{"norm": "layernorm", "batch_tokens": 65536, "doc_mask": true, "train_tokens": 530400000, "max_steps": 8094}
Each number is 500 + 25 x the weight over its row's rms, rounded and kept within 0 to 999. Layers, rows and columns count from 0. Numbers have three digits each. The size before them is the row's rms in percent of the matrix's.

# layer 6 MLP up, 320x160, rms 0.17, rows 303-319, columns 0-79
098:526465464497456453496488500475513483481499461533541535482512519500514522474510465496532541517486515457479501508483498511508498546484458475484511503508489480489483531524424503474503496515503477498488464489475536465518504539521507495462495480
101:534476502506477496525528446519484491529498500508541521531466498520479493481513487480484466539486467533536487483511529485497510483482497513542507535515506485476486448506503477479496486472445477519566522508508518459519506527489541472515453535
102:504505535511497491534488524478475491535539474535504448550521518509529465499469513529508492519533504514477460528471508512460489488476525544496499477499502522488446499528510509503493552509486491521487540503490534473483487492477498465523498519
095:470475530525479504501493523483484455510509493516486515477545539474519506506531496487505503513497520492528489452516496533517484530487476491545489521514479504518510512506471508538457484534505499487520518511489457494482457468471498497529490517
093:467481459490542525511537517480505508526479521490478488506505491488551477496541492492472488485546470479478536491518472499491487489524472542490468537511497477487522498475502530527500481522431505514538553485555525442505515511521506506474461492
092:544490515521534480508505516488547537490535489481494486497471513476494509454495516515464534523534481510475473497461482545509473506485469491510480515432509489451545495487497509498461462479481483487537490532538515483493545482543553472490459488
084:527534529489490510473532471514487494505512469441504538490532490502489463517540469517461474497524472491492502491449532484465483528488485479512524500510475471552510471511520491484501524511460536514488514490484485506512527534487518486517472439
087:541502527529493533447496471524468503509492499472522515443467487491491504446530490491493464464466506513519517470472511511462498501509468461533493476484500485506539497459486514511517457542531510503501505467463556496490501521533459510512481507
105:464483452541510449539487504535501488477542497497510487523510506461490514553464482523475466506536511483519506504474530521471467472520506518490456506485510518512505517487459477486513514504516518520486484559494488469499492501517507483450488545
102:487537471497514482545546469484529493510501474474490499472511558528498493460456446504475527516557513535483468483479484487550507492471526509534475499536462498459490497497546487457478513456497488521495501524527520507493486530503514489527520468
115:490472475535505525515510532462502495501482476497506553503525476498512490499515535465544496503498507502512537487529523513517536483524521464489505524487480515476491471478502507540463480522535498524490509466452493563504459540532482474513466479
103:495494469543546483519496500524476488481499433460534498537518500529444542485485499469480525552523502482489475498519477482480437456508464475511479516468489537482497548497484520450545510494476520510491466535494541522549518476528521477521481489
096:537457523504473503482527480513551488488491535493531492504483528453498474504509532510510533505516529460500535531529507503503513477495467493498496452448483534474495523511537532512479522493489463497479496497519503511513541490461541449458491507
090:525499485464481482504527511564504489504535506487511462468448504514527531499508518447531466487479507513486508492464487483545509496508517545505515512516523502510533488465504431534549479527559498497495535529516487515471537515513510481512503505
088:534484490524507520511460514544501512509486472501493482472469485489498562466489520481509440457506535466499538534518514485494472525490520467443498531513467486541480487470502514494497484520500485495494485500452498514499486569495532525466476508
094:533458523511506448541535508529471506525480494445538513541498516462531493488469508539512469515474519507520484474496444523499513535509476508514509506491489432501510496490481481498497539511514506492504485483475466483511512521501478448470460459
103:496539522479489499509516475475533493527540524513449464478544507487494466530519536504473478443501489463471502464486523496451507540559457517514501521526494508511513497515511510456465458493500502472478524510540497518491472513512509498558512541
# layer 6 MLP down (transposed), 320x160, rms 0.164, rows 303-319, columns 0-79
100:497506512527527510455506506539539486515519500460518517525504506491517490539530526455462474469483498500535518482492514498504463482520508544518479512497483504525481490467523510521499502478504517517480512474471490493463466477495480504519482495
104:475488478506542523461475514478535513517488482509471528529521525527507537543524507483545542459527503497503498517494525481490490487509529514459549502462490451531489538501513546493495508538532479494464504478494527530453547448522461470505546507
103:506450513473505506486492527500485511494467512498435522471481434514472487482515492528478480526502447498524510478530483506518504498532445510503518518501543494574564471536475521491509476517484462490486458545526451498506577457485495530486519494
096:517475473464540498456519478539506440517539487499490517540481521519523494495501485480495500437467511474504526504475502482489512501456515495491535486504478532440520527528530517493524516476505485499454497533528524531477546519500508477502508451
094:492528517479490488489529473555507449523521509489478513513485489495411539520448513479510470513472505490493481489490487512514518493451480496481467474481498495506534486508507476478485506482543490485524487527474475531537496479442520503498512479
095:472475485469483528484513525496480508504475483485483513507499445505477522484538563490483541496475516496517528510505544476489463522518472497523516503491492502507483537515477519496493521501461510499485545456437483490533526480453473475499503530
087:494512504494504497516514512466520520472477533554515464507506527481496515506465506494545534511470512473529480464550481561522535490493561473501464486497514510446514527496507489510467528494485515525506512464532454516500454467488493496452520513
092:464528490470484497535520509449545518518519465498480501537481500467476498542478529494484535507523501507516503494524462491509524488466516517465490517484515543488442532532495506499465528477472464512493503511522385512482497509447506520488514516
094:518462500515454472474532487494523513491553518509521484528492512508527544510524470505485476456484527501521503486510485476511500522480527475511529534497492509476532516510522510527485483486485534541411517479486514484465497453510499473504494488
093:512499495500503476521481479496529531486469521509502489536514482509525499509516516470494492470477480537480466517533484481503520479529531510466517515501483468541500459542464503508488460474487499551517494499509485480513503499489500494491521497
096:528504527516480510454467487546490448523517485511497475493506504516480475539524529485500499477498484518518487498544509500469530500502486496493517476505533535479467507466495484494493509469538544466487476529540587477492497495490474468492504546
103:558492508529465521485512492461497505514538494515461455512503478486551471543532505523535483470536504518517504518537475497526516515499520506501491466536537465469520498546523481499512498544470487530449501512536492522443507519482495473493502496
101:434558496545500492517487493464479485503505495527516512493524484499508513508477479484522491513487494511517486514501490526532479502477518494489509542528511490546507487434501496536509485524509509506516501492501484500479494508517464522561501449
085:503484500510541483524482444497495482479490463499484558529591452475485467503530470490459520523525459523509482488553518494476473490500463519537507502528495482506481506491523533477493457490508499520504508451529528498525486517498495499502501534
089:477507529472465507493491501470504503510516509516527512490523502503509436536548457501471525550491471556501438466468529550533543448524468507542507467511535535483506499534485495480501495471533527502538487517515492495475499455494484476516503497
093:465506475518511504492479489448511535472469491497431510499519526544481520516521513454479531492445482534537542523533529503490491494488516482462506489522513546494506495499552501515498538506504477524545527506491524502511469471484504490504488497
103:519533500511491460521517513545522526484467507503493510533483486515508522531485496518506514548520492460532540500514489532498496519473548479486479448465503495519518534500504502535538498493467536524524498506463482512521534452493485460477462475
# layer 6 MLP gate, 320x160, rms 0.158, rows 304-319, columns 0-79
098:527474499526501514544471542489500543525485480483553494511449458529492493484520537503492473485470521543504504525498535493465533470490489500516483538533501486501500479555532547504493485482516491462536495539521509484591501497448469484515535501
106:490486478505499539490509476550470505532457511502498477501450486482489456457489499511474455476487469516502475537536491530558517489506508490488504461482555540509502506507555492501492453536493485461517466516509518486519539476495456511494531491
098:479452533524489510542477567476502470492489468508521533489460514478495499489508542487488506501517473526485522493485512556546454529504513492527484526536507506525484492488495491480515512517506525489514512499465480525496486504498485499478514494
096:497555507520473490472503482475455520470515467458523497539475523525504527527558459517490490446507519539507552468479462463475503507459489500520505520450480487492489471530508503524498494509524494489461489532500531479513483503541526493523459503
099:488463529516472507496456529510496483470493511518491457513473476483494489499471484547499459484474497489558555455532470508535460522463481524489513539484519482551483523513517541509471513502461494449538506559499501519522494457472531502513470498
093:484471473476499462531499498531496460504495473513457491522469510493472529487489473483497544507528538557521528510474521472516460497474472507459515512488527538521540504530496528486497536539473471515515566519466480458488515488506492534495512539
092:475503522525481492546502517506522478470467493523518475470473518449522511471481533500508473532487502520505477505505505503532508504512521507474495486502488546518452527486493527455457482533496496544498489462484472505467484503521488521491510534
102:478513480531548549502468530469470512469487521514521479514527538507451551553474496495511519523545484531519490517500509543491483514507533484530469531495475560503484499536500484506491489461486540480486468506554470505510507473488518474518512454
099:488476469530479493452514469557473479513519503510533535464475486440442540487448471534499482486524546466519506491498508503491498455492490467515464460483500539511505501508501483492521528470458482530488518536528513515516512506525506502542517501
116:441502507550546489502451525483513503499505472517460482462558504480482543467484511462556499500441505488497502494507503545545487508493493454505471532512448511526507513493517464528512481522523497490486468479495537508483457513491499506481508521
099:489501495502485488512484522549489507494494479558490492509506511506491501512480534553538464462509460488496466469490539490474484531507485523461468475444521518463493513509520490521526485545503486475478495580528523488527500555514503442500510535
096:499493473516484477505491510496530516441504517483476506467498517545493475483467463502430493529511500502486528501509532529512505465470491491515506519518470516466489525490477502507524459488469525541468501489509510510525498466482467475489467480
104:563478515527488537486488464519506495523516510495517483479488537484490478521540508493482514500501448509552473493505488496536528530485451511526496503528516499531520520487546490459520490496533509492490512487545518534476462558483561498505471490
092:489491506485463474490506478509507456500468531491512529480512531504488506481480479485502499500525529472511517502516544514463481479517497528452465473548578524464465519511502529468472518524519479521498466479458513537514479492492530519476532492
096:515486525467541510493493528458524505523500493499526515480476471499528479539516526450507474461551514486478492488542518531540450487519523569521478469516522488501458481492515489474475509506502508507496488501494468504513496520468562487524485527
106:552527484451516492505557520505495546492521483471491473473485534512514495524498521516493540496446519489492512498468485467511507495481523522533473492511507502498482560499524501512562490522455506522512519521563494510492514510484487488516500495